Weights of a small transformer language model: a variant of SOAP for these matrices.
Each number is 50 + 12 x the weight over its row's rms, rounded and kept within 0 to 99. Layers, rows and columns count from 0. The size before them is the row's rms in percent of the matrix's.

# layer 3 MLP down, 192x576, rms 0.0661, rows 0-96, columns 0-71
103:18 46 53 35 70 65 45 66 48 25 49 47 56 48 48 59 43 39 55 49 38 76 42 33 57 59 38 44 55 34 41 51 72 74 57 42 58 48 48 52 59 54 50 44 48 43 42 44 34 56 63 52 61 67 62 58 45 53 41 46 58 50 47 73 56 28 57 45 55 49 27 65
099:43 28 33 49 76 66 52 45 51 43 57 65 55 57 51 60 71 31 53 54 48 52 49 59 38 42 54 64 47 48 45 49 52 34 48 46 49 51 39 49 69 44 64 32 47 70 47 49 55 47 50 37 32 50 49 67 42 58 53 48 39 50 40 52 79 53 50 29 56 36 66 51
098:64 55 42 57 47 62 14 53 31 30 72 69 72 57 52 51 60 44 79 42 45 64 61 53 50 60 56 53 50 63 64 44 59 43 39 46 61 47 65 70 36 48 48 32 60 42 51 41 47 55 46 53 53 44 47 57 37 42 72 50 62 41 44 41 55 66 53 60 44 42 40 53
100:50 55 47 42 37 63 45 36 44 63 59 71 42 45 42 44 42 43 53 55 53 86 52 64 65 59 42 74 67 62 63 37 49 67 61 55 42 69 44 38 57 82 58 44 57 48 59 42 52 55 56 63 59 62 54 49 75 44 52 65 60 52 38 53 48 63 46 72 81 54 29 64
099:45 33 50 49 53 47 61 45 48 61 42 43 63 58 21 37 49 57 45 54 46 49 38 61 66 48 52 44 40 58 54 51 39 21 46 35 46 51 41 53 48 42 40 52 61 54 42 52 62 54 61 62 23 64 35 54 54 54 37 47 74 52 55 53 64 57 36 36 69 58 52 40
102:56 58 60 28 47 57 38 58 41 45 33 58 44 77 51 51 55 71 54 45 65 60 62 78 55 40 20 82 68 52 55 62 53 68 28 46 57 50 53 61 45 49 68 38 46 52 54 54 48 38 56 66 37 61 37 29 38 27 51 63 69 53 57 40 55 49 57 36 46 52 66 30
092:76 44 56 60 53 35 39 63 46 44 50 71 34 49 59 63 40 50 56 39 48 57 41 62 28 66 63 46 49 63 54 61 48 34 58 52 59 47 37 56 41 39 49 51 68 44 34 69 46 38 35 62 51 44 30 57 67 71 36 46 44 65 50 45 50 65 49 52 50 41 45 69
098:44 49 67 50 71 18 51 59 58 60 43 56 32 43 61 35 71 36 41 54 58 53 67 44 52 56 52 44 63 37 61 76 43 38 45 62 40 55 49 66 65 43 64 63 78 54 54 33 49 36 41 49 47 56 56 55 31 45 38 50 41 55 44 68 45 56 61 28 37 52 39 47
100:24 63 66 23 33 50 41 53 54 39 35 30 52 57 40 45 48 40 81 64 69 65 67 42 50 28 35 32 67 43 52 36 63 42 58 45 63 46 65 58 44 55 44 44 61 41 49 58 59 54 72 40 62 51 73 46 35 67 70 51 50 43 69 69 42 58 46 79 46 36 43 57
100:41 52 43 74 40 54 52 58 33 73 44 42 43 23 62 49 51 56 43 44 56 52 33 49 48 26 63 58 42 65 49 43 46 32 27 48 40 40 40 46 62 39 57 44 43 19 56 52 58 71 52 69 70 35 51 35 55 61 41 64 41 25 46 69 59 36 46 53 48 69 67 60
103:57 28 45 60 54 57 53 46 41 48 42 55 52 56 63 39 60 45 49 58 68 46 41 48 39 56 47 70 54 61 33 39 51 50 63 52 71 40 74 34 63 61 60 42 65 50 48 46 29 40 60 48 59 49 50 40 55 67 44 59 53 37 69 48 33 69 77 45 44 73 55 46
096:62 60 57 68 47 50 36 46 50 62 34 62 47 51 43 30 39 58 25 49 51 64 62 64 47 74 56 52 81 56 53 57 49 42 16 48 51 42 82 31 63 50 41 40 24 40 56 37 23 32 69 50 56 36 50 52 46 45 64 56 56 20 38 29 49 59 58 55 56 48 34 61
101:60 76 54 51 38 37 45 76 82 50 46 53 54 66 69 47 65 61 46 62 62 48 20 51 59 42 32 60 61 48 68 61 44 67 48 19 57 54 43 44 33 50 54 53 40 50 41 44 39 36 60 55 58 39 47 48 26 55 34 49 46 65 54 35 48 40 44 59 43 55 29 50
101:63 55 55 48 49 44 62 50 50 48 50 46 38 55 69 37 29 44 78 61 48 40 56 65 70 48 61 64 52 42 46 50 56 39 48 45 54 55 35 42 52 48 49 41 61 49 43 49 62 55 55 39 61 55 42 40 48 46 77 56 35 63 47 36 54 43 59 19 60 33 41 34
132:63 57 42 46 34 52 57 27 42 58 31 24 57 50 51 32 47 36 50 32 65 49 59 56 57 56 54 52 29 41 58 49 71 42 44 35 46 55 60 56 37 47 48 50 39 45 62 62 47 54 60 50 75 49 58 46 57 49 48 60 56 60 52 43 66 66 59 62 56 66 47 25
092:59 41 27 65 47 51 48 35 36 20 50 82 55 37 37 49 44 69 46 42 46 58 51 39 64 70 34 38 37 42 70 39 56 62 37 57 77 56 57 59 52 75 59 65 52 27 66 72 37 51 52 47 48 46 48 51 49 30 67 64 15 41 49 48 67 38 52 63 35 62 48 45
103:32 44 40 25 48 64 60 45 35 49 70 62 31 46 48 44 38 41 49 59 46 53 69 49 35 49 51 38 63 42 37 68 44 53 48 69 43 61 57 62 58 71 39 50 59 60 39 42 44 54 57 43 39 55 33 61 61 49 42 39 50 33 41 37 52 47 44 51 64 45 62 45
095:73 34 46 48 35 50 49 41 37 46 57 52 44 35 52 68 44 67 33 58 62 35 49 41 51 54 40 28 48 68 55 58 52 48 32 55 54 29 62 29 50 57 33 44 46 62 54 93 57 79 39 22 53 22 47 46 66 60 48 51 45 55 61 49 60 37 32 51 45 44 40 39
099:55 83 59 42 24 56 45 42 55 33 40 47 68 46 64 37 31 38 63 58 60 66 54 49 04 51 45 38 40 43 54 59 29 60 46 44 48 40 42 51 65 76 72 31 40 54 48 45 65 58 57 41 73 16 32 56 51 44 32 36 41 71 47 56 42 45 35 46 37 31 81 38
099:48 42 68 30 33 37 44 39 46 51 30 41 32 46 50 37 35 59 40 46 67 41 61 47 51 62 65 50 50 44 42 56 36 32 55 54 29 37 31 45 62 37 48 26 40 49 51 64 42 46 73 47 55 45 50 50 51 49 59 76 49 48 46 47 59 56 65 66 47 37 35 82
094:56 53 35 60 80 37 34 47 62 39 42 62 47 48 57 64 37 54 48 51 37 50 55 48 55 80 48 60 53 38 29 63 37 44 59 32 48 49 65 43 38 35 64 50 45 58 38 56 63 48 63 61 53 60 64 54 36 46 49 43 44 52 40 63 57 64 45 48 65 42 53 58
101:33 59 45 63 55 35 48 63 65 55 58 49 50 45 58 42 53 32 46 53 67 60 58 52 52 50 40 37 51 53 50 51 33 34 79 56 57 44 47 42 43 36 29 47 50 49 48 56 43 38 42 40 32 45 48 33 40 55 51 29 68 29 47 43 54 32 67 57 40 51 58 46
096:39 45 59 41 25 66 37 50 43 47 60 32 45 71 45 42 48 50 60 26 48 38 54 35 48 28 69 35 28 44 49 64 48 59 40 49 40 67 78 50 43 45 56 31 48 37 39 52 38 62 55 50 54 71 67 58 69 39 28 58 57 67 48 45 48 74 36 52 28 37 60 56
099:40 37 41 60 44 58 61 47 54 44 61 58 68 46 51 28 60 60 51 46 57 42 61 36 44 39 44 63 42 32 55 44 50 53 56 42 55 40 47 39 36 38 67 45 36 54 59 55 74 48 43 33 51 39 47 38 43 55 55 33 37 59 50 51 49 40 39 48 38 41 61 26
097:57 15 65 27 38 81 56 65 45 61 51 56 74 57 54 37 47 52 43 52 36 58 38 47 49 42 25 59 44 77 62 44 66 47 52 41 59 37 55 21 66 35 71 42 43 42 37 60 49 45 38 43 59 25 65 39 54 44 67 29 60 63 45 44 40 66 35 48 35 71 59 47
103:21 63 40 58 52 65 57 55 50 54 55 49 56 61 77 63 58 35 51 47 53 44 62 40 44 58 19 45 30 52 56 73 33 59 38 64 47 44 66 46 45 57 49 40 33 27 40 41 54 54 31 49 52 40 81 46 23 33 29 63 23 37 43 36 56 55 39 46 56 58 75 73
098:57 39 59 48 36 39 44 65 69 66 55 50 57 38 43 43 44 76 75 49 39 73 55 39 53 30 39 64 71 27 45 43 54 53 42 30 50 69 56 47 37 74 56 67 45 44 65 41 58 48 28 57 52 40 34 53 62 55 36 41 63 57 32 70 52 48 37 36 40 48 53 44
094:34 49 51 62 44 55 54 74 21 62 65 50 54 36 36 61 50 49 50 47 65 51 63 61 71 61 46 40 52 37 51 46 55 56 53 39 48 43 72 51 53 85 62 43 61 54 45 51 48 58 59 56 47 51 50 61 61 55 40 49 47 33 36 80 49 60 44 65 52 47 62 57
097:60 49 44 62 45 66 51 52 55 35 63 68 57 56 36 60 46 62 67 29 54 49 49 65 58 28 52 67 50 65 56 38 47 64 53 41 46 66 36 45 46 66 37 62 51 66 40 46 74 45 61 47 53 53 65 34 59 66 41 35 37 42 36 44 51 65 35 54 46 24 45 24
101:49 26 36 43 45 42 59 44 57 54 46 36 55 67 46 51 43 58 30 52 29 49 44 62 57 46 60 55 45 62 51 64 40 23 56 33 39 68 57 50 57 41 44 50 43 55 27 53 67 71 49 73 69 44 32 32 59 50 17 49 68 64 21 53 45 49 37 67 54 55 65 53
108:45 59 71 51 74 36 29 36 55 62 38 51 31 44 48 60 49 49 57 44 51 40 69 42 35 52 48 47 40 53 35 45 64 22 57 75 41 44 53 51 47 57 42 44 55 57 70 33 62 50 47 44 80 73 42 50 50 23 48 71 58 54 63 41 81 51 47 51 72 42 55 64
091:31 45 44 58 64 53 34 60 52 36 33 64 53 54 54 43 24 55 41 60 45 40 48 40 75 59 51 71 23 55 43 55 60 51 51 72 55 35 45 49 41 56 53 38 49 37 43 45 44 64 31 35 52 45 44 39 47 46 48 30 33 31 52 29 48 35 65 62 42 53 60 54
106:63 60 71 67 48 55 55 63 41 40 43 43 58 63 55 56 50 57 48 32 52 44 70 43 55 58 47 56 67 59 74 40 43 38 57 59 21 42 63 57 40 70 49 72 76 72 60 51 59 50 27 41 58 36 32 57 32 35 40 63 64 58 60 43 59 28 60 60 49 52 51 54
094:46 46 38 51 67 46 44 50 48 72 32 43 35 47 41 45 69 60 56 41 49 42 49 63 48 43 57 18 58 68 64 43 59 35 60 66 41 51 58 54 69 56 51 67 43 33 50 51 40 40 25 56 62 55 48 52 46 72 47 68 56 44 30 17 47 53 53 73 59 60 43 61
094:47 59 46 53 28 50 39 47 41 35 43 56 48 58 58 64 36 40 22 63 48 67 50 55 43 57 60 34 32 49 29 64 49 41 56 61 43 46 59 67 68 63 32 42 45 43 32 39 47 49 51 50 69 39 48 51 54 47 40 34 47 65 40 50 46 66 62 55 26 36 61 47
104:66 50 80 41 49 58 77 53 64 39 82 15 63 63 46 54 44 57 75 66 32 62 39 53 45 68 70 26 58 26 61 48 33 32 57 36 43 76 52 38 43 59 60 60 54 64 25 23 42 56 62 64 72 48 48 53 65 63 52 65 67 43 60 57 47 66 53 59 45 57 56 51
090:73 39 50 40 68 47 54 50 35 31 25 54 49 30 43 60 56 43 55 43 33 66 39 40 40 46 56 81 27 42 41 55 45 52 51 63 45 63 66 41 54 61 49 61 42 57 52 59 42 72 53 37 47 39 65 46 52 47 70 46 57 46 27 42 45 50 28 54 58 47 61 47
098:59 49 61 51 51 46 60 76 61 52 53 50 48 21 60 53 41 49 56 31 49 38 54 67 37 54 37 48 73 59 66 57 66 67 62 47 35 52 60 23 61 49 67 45 57 60 63 65 63 68 52 51 40 53 48 67 22 25 67 33 56 58 59 56 51 59 59 54 70 62 47 48
098:14 42 61 47 42 45 32 49 54 55 50 50 37 64 35 55 26 23 32 55 54 43 45 71 65 34 48 38 42 64 55 55 41 36 40 81 30 48 45 45 64 48 52 34 40 64 37 54 55 64 40 50 53 59 52 49 56 41 48 41 60 41 51 62 55 48 47 66 35 51 54 47
099:36 62 47 70 64 23 49 60 35 56 45 46 38 57 54 51 53 46 17 67 33 53 40 33 74 76 53 50 41 37 46 52 53 44 47 37 52 32 44 54 40 40 39 39 52 37 46 42 63 49 44 44 45 32 44 54 45 62 34 47 56 42 60 38 62 64 68 49 59 50 47 38
095:46 55 43 54 50 58 48 65 43 48 53 44 68 58 49 76 50 37 41 40 71 43 64 76 58 39 56 50 43 58 32 63 50 32 67 64 60 57 46 63 49 73 53 36 56 40 54 39 67 53 50 51 59 45 47 61 38 29 50 38 47 54 56 32 44 34 31 64 57 31 57 39
101:46 60 51 80 67 71 42 57 68 25 72 60 76 55 66 55 55 63 35 68 49 69 57 40 61 41 34 60 56 51 64 45 39 59 54 22 49 56 46 54 29 38 41 55 32 40 38 40 60 25 32 48 39 38 50 57 77 42 56 64 53 43 55 70 65 61 48 34 37 63 44 52
094:46 64 43 63 49 53 54 38 44 55 54 53 70 62 54 69 79 51 34 76 42 35 53 62 39 36 56 38 49 64 60 38 37 49 49 42 62 45 32 43 69 55 42 53 26 45 34 50 70 50 52 50 43 38 45 55 33 31 21 57 47 42 47 61 40 47 57 56 67 56 64 54
096:63 72 42 43 29 47 56 46 61 34 39 33 59 54 48 36 52 58 58 64 55 47 75 28 52 35 36 56 48 57 62 40 48 35 48 36 70 71 63 52 50 38 53 42 54 75 76 42 40 48 38 73 35 42 80 41 58 42 37 40 76 69 51 44 62 50 36 59 31 54 37 53
094:72 57 42 50 34 40 54 55 45 26 54 56 37 31 74 53 38 38 44 18 41 51 48 57 62 60 61 46 34 56 52 78 31 53 33 57 17 60 30 82 40 45 49 35 37 64 79 80 47 51 49 54 72 42 24 72 44 53 44 66 57 36 35 57 51 49 49 40 34 48 65 76
101:42 36 55 64 52 48 38 60 46 52 54 50 58 48 37 61 61 49 48 49 44 59 40 48 60 39 47 57 51 70 63 26 72 52 45 59 77 55 60 40 24 62 56 49 40 38 51 60 40 89 24 43 54 35 54 59 61 64 53 65 67 19 65 39 52 48 48 59 25 54 29 58
102:39 46 65 50 64 37 43 26 55 31 38 51 44 58 51 53 44 53 63 47 53 59 40 48 55 67 71 49 41 34 78 32 48 40 51 53 35 53 45 53 24 40 42 52 48 70 51 38 39 48 45 67 51 51 66 52 37 63 47 58 70 40 52 48 69 53 57 36 49 34 39 28
096:62 67 46 64 57 63 42 60 76 63 63 53 58 48 59 43 35 39 59 38 65 54 34 54 49 48 55 72 52 41 73 42 66 58 41 50 54 57 52 46 67 40 44 55 63 50 51 54 33 48 69 52 30 63 55 41 63 46 46 59 39 36 44 39 43 50 63 51 62 43 57 64
099:63 53 39 70 44 52 53 38 27 50 53 51 47 50 52 75 50 44 56 40 54 32 62 50 63 65 67 38 62 51 54 46 42 40 49 46 40 64 59 57 24 58 47 59 66 50 59 62 44 36 51 58 29 36 34 45 35 34 69 27 66 40 51 41 27 58 50 59 31 49 54 49
102:69 67 51 51 45 61 45 50 74 56 46 44 75 48 41 34 60 44 59 57 60 36 38 30 59 37 65 55 44 40 50 52 54 49 38 55 74 55 35 51 46 39 52 62 51 59 66 46 59 41 36 53 52 46 72 42 51 46 47 46 66 36 42 41 48 37 51 48 53 42 38 42
109:49 46 76 40 52 48 56 54 47 27 44 63 49 38 54 53 33 36 82 55 49 48 57 52 40 66 58 43 57 51 36 80 45 80 53 58 54 59 51 54 75 51 40 43 46 57 61 69 60 43 38 55 59 47 48 63 29 43 62 37 67 51 53 72 45 44 47 58 52 61 65 72
101:56 44 52 38 63 56 48 50 30 54 45 48 47 79 48 64 42 76 46 54 37 47 34 35 34 57 47 37 65 56 43 55 57 34 43 57 40 41 45 55 56 41 48 41 62 53 44 46 55 32 44 57 45 52 43 46 52 70 46 50 61 40 52 63 67 46 44 50 60 21 29 53
101:44 44 51 60 32 64 22 47 29 58 40 65 56 57 46 35 55 55 42 42 39 63 49 61 61 56 52 48 52 44 61 33 39 31 26 50 48 45 47 54 57 36 55 57 61 34 55 54 72 39 65 45 37 39 58 72 53 63 25 65 28 47 54 29 59 59 53 48 68 31 62 46
109:35 72 44 66 57 41 43 55 43 63 49 45 54 41 67 26 53 34 67 48 44 41 48 62 57 53 49 67 72 51 60 40 61 47 60 41 28 29 54 64 53 52 82 41 43 59 75 51 52 47 41 61 62 65 47 26 54 30 34 50 31 46 45 75 51 34 72 64 52 75 33 50
105:70 35 28 52 66 48 40 40 67 47 30 54 50 49 51 39 51 53 45 51 38 36 54 54 63 24 57 47 52 28 42 55 62 66 47 58 50 42 46 35 48 47 61 58 43 38 33 78 43 40 48 27 48 59 59 40 37 53 50 25 54 58 60 60 57 56 56 48 33 52 61 58
105:62 43 57 53 43 64 39 76 57 44 51 40 31 42 67 59 50 42 69 23 49 34 63 41 45 70 46 36 44 43 67 51 39 75 63 56 31 57 40 54 43 53 64 55 76 44 47 68 58 48 45 51 41 57 69 56 45 44 43 50 57 53 53 55 42 50 58 59 53 49 49 53
103:42 38 57 46 56 53 49 40 57 55 71 44 53 73 46 52 46 57 76 58 37 45 53 62 34 15 65 38 40 27 56 56 55 42 50 40 39 55 59 65 48 25 70 37 53 58 44 39 56 51 46 51 53 47 35 62 48 39 42 36 57 44 34 66 57 70 41 41 46 50 65 60
097:54 44 32 44 32 25 54 62 53 62 31 53 38 63 49 55 43 49 50 75 58 42 50 53 58 32 53 38 55 58 45 50 42 56 64 59 27 40 56 36 42 46 36 48 62 48 66 58 44 45 50 45 30 42 28 48 44 27 48 54 37 32 83 82 43 41 33 37 54 49 52 60
096:31 71 56 31 49 56 54 53 69 50 50 29 46 69 74 31 50 38 53 40 59 44 33 40 39 47 53 57 54 37 64 50 48 56 62 44 45 54 40 49 39 42 56 42 49 52 39 35 46 47 45 55 50 69 62 46 67 60 60 44 36 46 49 49 48 47 41 58 29 43 42 39
099:39 69 52 65 49 61 46 28 38 58 41 60 54 41 26 35 37 52 52 71 48 63 59 59 58 65 56 40 67 50 35 59 64 35 63 59 46 38 38 65 57 48 63 50 55 29 53 33 51 58 41 31 34 59 38 70 73 40 48 48 57 59 37 39 40 36 49 61 63 60 43 71
095:37 30 68 64 32 58 45 43 38 26 57 69 60 33 35 64 50 28 42 46 51 49 52 58 65 48 43 46 67 37 55 58 48 34 64 59 43 49 60 50 39 67 41 53 39 50 62 22 45 50 56 43 51 62 45 72 50 49 41 64 62 55 40 55 41 57 67 45 43 43 39 39
101:58 53 48 55 47 65 76 53 24 34 74 52 69 48 59 33 48 44 53 50 38 58 55 30 58 55 63 35 16 54 38 71 28 57 43 35 48 39 39 46 47 61 44 37 44 62 33 54 52 51 52 34 43 34 48 32 32 50 35 46 30 59 46 39 35 69 62 51 62 68 36 19
100:45 55 31 35 62 37 56 44 44 53 57 40 56 34 36 39 63 52 59 73 54 72 53 44 53 63 76 33 42 50 40 34 40 42 55 41 35 55 85 55 42 43 47 55 41 55 45 56 52 37 54 35 58 62 55 50 44 20 57 50 51 57 58 52 51 69 46 37 65 53 48 37
097:40 47 45 47 53 49 50 61 68 48 53 59 38 43 60 40 59 60 55 39 57 64 56 70 28 45 53 57 36 49 48 38 67 64 44 33 37 50 40 54 39 66 40 50 50 65 40 71 31 60 66 26 28 27 46 59 45 76 51 54 55 36 43 53 73 35 55 42 56 65 69 59
118:47 26 60 76 64 49 63 54 61 27 46 41 39 48 34 37 41 67 58 39 30 55 64 43 57 50 47 31 50 60 43 63 37 59 39 48 53 76 39 54 63 61 71 67 55 53 68 50 71 40 34 51 48 43 56 64 46 54 39 68 58 43 55 51 54 42 61 66 32 38 52 38
096:65 70 75 54 64 49 64 42 43 40 48 62 59 57 27 57 45 45 35 42 36 55 44 50 61 69 48 50 50 47 56 46 60 68 59 55 60 70 51 58 64 61 45 33 15 49 43 58 46 45 61 42 68 48 47 37 27 38 47 50 40 52 46 21 73 65 36 38 53 47 48 53
099:63 70 72 60 41 33 59 56 56 39 55 49 58 56 38 74 60 53 67 44 44 66 65 27 53 40 46 62 19 50 59 45 58 44 32 56 59 51 36 52 73 50 41 38 58 32 51 51 62 57 30 71 64 46 40 45 60 51 44 45 72 36 46 46 46 57 53 48 45 47 62 65
094:50 72 66 55 55 46 59 72 65 39 57 42 66 43 60 50 54 51 55 45 52 56 41 45 54 39 40 47 51 27 49 62 35 34 31 58 56 52 51 54 45 48 55 46 51 44 33 52 56 40 59 53 45 67 29 49 81 35 60 47 60 58 54 35 45 55 45 53 64 38 47 66
105:53 46 46 59 56 53 41 42 56 55 45 50 60 45 83 42 51 35 63 45 35 46 50 68 57 44 43 32 57 62 51 37 54 34 63 46 34 32 63 46 52 47 36 61 53 55 48 34 56 53 48 46 35 33 55 44 58 47 22 46 53 17 77 51 53 53 51 49 65 53 28 59
108:73 73 36 47 46 55 42 59 20 53 53 46 52 58 60 43 71 84 62 42 49 20 36 70 28 59 55 39 69 57 53 55 44 52 50 52 55 62 41 53 61 43 23 43 44 58 48 62 62 67 74 75 35 46 45 64 56 62 33 25 62 49 62 53 41 21 39 60 53 61 35 42
099:40 49 57 56 65 60 62 46 55 62 56 53 50 61 42 67 35 35 57 58 66 67 39 36 65 42 62 46 66 42 26 41 52 59 60 43 63 57 51 67 59 51 52 06 50 51 64 66 52 62 48 31 43 53 69 43 30 42 36 37 62 68 68 54 55 38 61 36 52 35 34 66
099:43 61 75 44 42 42 48 46 56 41 59 57 51 41 37 49 66 62 51 36 45 66 56 56 48 42 51 56 65 59 51 54 50 48 46 23 66 41 55 45 71 47 51 58 66 55 26 52 47 56 63 47 22 48 53 62 55 28 42 17 61 56 52 45 57 37 67 66 60 54 61 32
104:68 27 50 60 48 31 50 48 38 50 58 47 40 50 67 51 59 54 36 52 46 60 63 66 41 66 18 16 59 56 52 51 24 61 28 46 45 44 62 55 59 41 58 61 54 59 53 46 50 49 37 45 48 46 52 38 35 62 55 40 77 46 74 49 26 52 62 56 49 42 39 53
096:50 44 53 52 54 61 46 32 54 69 60 56 45 33 68 50 45 56 41 66 57 51 38 38 46 47 38 34 56 62 56 55 45 60 39 40 52 30 57 44 31 40 50 36 50 44 50 44 43 69 35 42 51 43 47 37 38 44 52 49 56 54 56 33 58 37 58 30 64 33 30 47
099:36 48 50 48 49 39 55 48 25 42 50 53 48 53 37 49 58 46 42 49 64 56 46 60 37 37 31 41 45 34 52 32 58 71 23 43 29 51 60 55 56 54 31 62 46 58 52 62 44 50 56 34 38 52 49 29 42 48 50 77 39 50 51 69 73 60 54 52 49 53 46 38
112:32 51 59 41 54 57 63 44 61 56 38 60 42 62 60 57 43 53 25 44 54 44 56 42 56 47 41 87 39 49 62 51 43 56 59 54 33 43 50 33 45 62 56 43 58 44 59 37 40 57 46 51 31 57 59 50 47 69 51 54 38 41 57 52 39 54 42 47 47 29 67 50
100:37 40 69 46 44 47 63 64 56 40 51 64 52 49 35 31 31 48 36 43 49 30 31 41 54 43 50 53 50 37 55 64 51 48 56 63 55 43 66 68 39 46 39 53 36 71 53 45 52 43 58 46 57 51 49 62 65 71 56 30 44 36 41 51 35 67 33 45 48 35 42 63
103:66 55 35 33 65 74 52 42 44 42 44 69 44 23 50 70 56 70 45 49 51 58 66 67 61 51 41 56 37 50 59 60 52 43 44 73 39 76 47 51 40 37 49 47 37 52 48 53 51 58 23 55 49 43 66 16 79 29 60 67 38 32 58 29 51 68 41 41 58 50 56 52
096:60 48 41 44 31 50 57 64 62 30 48 41 49 65 34 39 57 39 53 33 49 38 66 55 53 59 67 43 55 31 57 70 22 47 62 56 37 66 24 62 68 44 76 52 40 93 59 71 58 45 60 53 59 70 70 45 41 60 41 61 62 39 31 45 36 37 45 44 52 31 63 48
095:66 27 72 55 43 18 49 22 52 46 33 52 36 29 41 31 28 70 37 48 65 44 63 48 38 46 54 59 57 52 58 62 46 62 65 35 58 60 43 15 45 54 59 47 70 52 64 72 67 56 56 39 43 64 25 71 72 43 44 60 53 41 66 52 46 48 57 72 56 59 52 69
095:37 69 56 46 16 49 80 68 32 57 50 48 54 61 44 38 35 50 67 58 53 48 48 44 39 40 50 69 34 64 46 32 43 70 37 67 46 59 40 53 58 52 51 39 46 44 27 36 50 68 59 29 32 51 64 49 51 52 30 54 61 48 54 49 44 61 42 52 54 48 37 43
106:46 40 45 54 44 62 46 45 44 60 60 51 46 56 58 65 33 42 54 57 75 57 52 64 61 57 41 42 46 26 54 54 66 24 57 50 60 44 65 57 34 58 51 26 65 35 77 60 61 53 46 65 54 32 37 39 41 51 37 57 24 36 49 46 47 49 88 47 46 54 52 50
101:55 71 42 40 42 56 54 76 60 47 45 58 64 41 71 43 17 48 60 58 62 64 37 61 46 52 44 42 49 38 60 56 60 62 44 39 50 48 71 65 47 45 49 24 59 74 72 42 39 50 52 58 58 89 59 71 49 58 54 52 50 62 68 44 63 81 33 46 38 51 47 54
094:75 56 54 50 59 40 43 47 51 68 38 29 52 19 46 62 53 53 44 43 53 61 43 47 34 57 54 66 51 48 58 49 64 40 69 43 51 62 40 39 57 44 50 66 44 53 49 60 48 59 47 47 72 44 49 44 61 41 44 68 54 30 48 47 56 66 60 35 63 63 61 53
101:37 68 59 57 44 54 53 57 53 45 51 58 29 49 64 43 39 57 38 44 72 56 52 17 47 45 55 69 56 51 62 63 47 41 41 48 48 32 46 52 54 57 55 42 41 52 53 68 45 49 56 48 65 52 25 44 49 46 51 73 60 67 39 48 37 63 47 55 76 45 62 34
111:55 27 45 30 57 67 49 58 37 42 42 65 54 47 36 69 56 57 44 61 64 64 36 71 47 65 36 30 47 41 39 57 41 49 45 67 52 61 46 56 17 54 50 63 24 48 50 50 60 54 47 54 50 41 33 53 65 58 59 37 56 43 31 63 65 57 47 73 41 49 54 45
102:36 42 38 67 54 39 44 67 50 54 50 65 40 37 26 60 47 52 50 42 23 18 63 62 50 58 56 54 56 64 41 56 37 56 55 64 21 45 50 48 50 37 57 34 52 42 59 37 71 64 72 57 66 43 43 56 63 66 37 36 41 30 61 62 42 48 47 45 42 29 53 38
107:36 50 47 57 55 37 57 48 55 46 46 43 71 41 34 46 59 54 60 39 49 70 51 75 43 54 42 62 60 48 40 49 59 20 43 50 66 52 70 29 53 59 37 51 61 50 56 37 55 59 55 45 34 58 33 76 47 55 67 31 63 51 44 58 24 58 29 36 52 56 58 63
097:66 47 53 50 40 31 73 62 54 46 54 27 25 49 34 62 51 44 47 49 56 64 45 56 48 54 58 34 50 52 66 51 52 59 61 46 33 45 49 62 50 53 58 61 47 37 45 47 61 29 34 51 62 41 48 34 58 53 60 44 63 56 49 65 42 50 77 61 50 38 47 55
106:45 75 55 47 47 50 59 52 47 57 85 58 34 54 31 67 41 59 65 57 40 41 39 49 55 67 78 55 60 51 31 32 43 34 72 54 47 53 37 51 61 46 62 59 78 68 49 29 49 70 63 64 47 55 65 47 62 47 47 51 57 61 67 64 51 58 69 64 52 69 55 65
101:50 47 70 60 56 33 52 47 48 28 63 47 59 64 25 54 44 44 64 77 18 57 48 37 68 51 51 51 27 40 39 52 38 20 34 61 42 56 45 45 62 50 45 33 53 36 53 53 44 48 46 49 43 38 38 42 51 31 65 48 60 59 52 54 63 37 52 45 47 67 46 40
099:55 47 45 42 62 26 42 57 48 49 44 41 78 38 53 39 53 63 52 76 71 35 60 45 42 45 49 49 40 40 45 58 73 63 53 52 60 39 75 54 27 46 59 51 51 34 46 33 64 50 47 42 54 48 39 67 27 71 62 52 69 60 61 65 71 47 29 35 38 47 41 67
101:62 46 60 54 57 69 52 69 37 56 71 27 60 34 48 73 39 20 51 23 36 37 49 30 51 50 53 42 58 48 27 64 56 56 50 58 51 48 72 50 52 56 50 50 55 54 57 52 56 64 44 47 58 37 43 43 61 42 43 64 40 30 42 43 51 66 50 56 29 54 66 43
100:43 44 53 43 38 40 62 41 54 52 41 37 51 48 59 45 47 52 49 52 42 65 52 35 55 47 44 52 51 22 67 33 55 43 72 45 74 41 48 34 54 60 44 51 68 40 31 48 55 53 42 34 50 32 54 52 44 70 58 60 58 66 43 50 24 61 65 33 36 52 47 49
114:61 52 50 48 29 57 22 51 44 31 62 39 56 41 48 52 46 62 48 47 43 53 71 38 55 66 33 44 46 40 57 58 35 85 48 58 62 55 52 34 52 50 50 66 48 56 29 43 46 56 40 60 59 49 60 38 41 49 35 70 33 54 22 52 55 58 49 60 59 44 58 68
096:63 65 50 40 66 51 59 45 39 56 59 51 48 52 67 53 35 28 51 40 49 36 44 42 43 40 28 78 65 86 70 41 53 61 47 43 54 55 45 28 46 58 55 47 59 56 26 64 74 54 27 57 52 47 39 42 42 49 34 41 64 56 63 50 47 47 59 45 48 48 44 54
099:50 41 74 30 34 59 34 51 47 66 31 37 29 47 55 32 57 62 54 53 42 58 62 39 35 59 67 63 55 55 40 40 33 48 46 49 49 53 41 62 51 53 66 51 50 46 48 60 65 41 66 51 65 67 47 40 34 52 49 47 63 52 41 58 49 56 55 53 54 48 50 36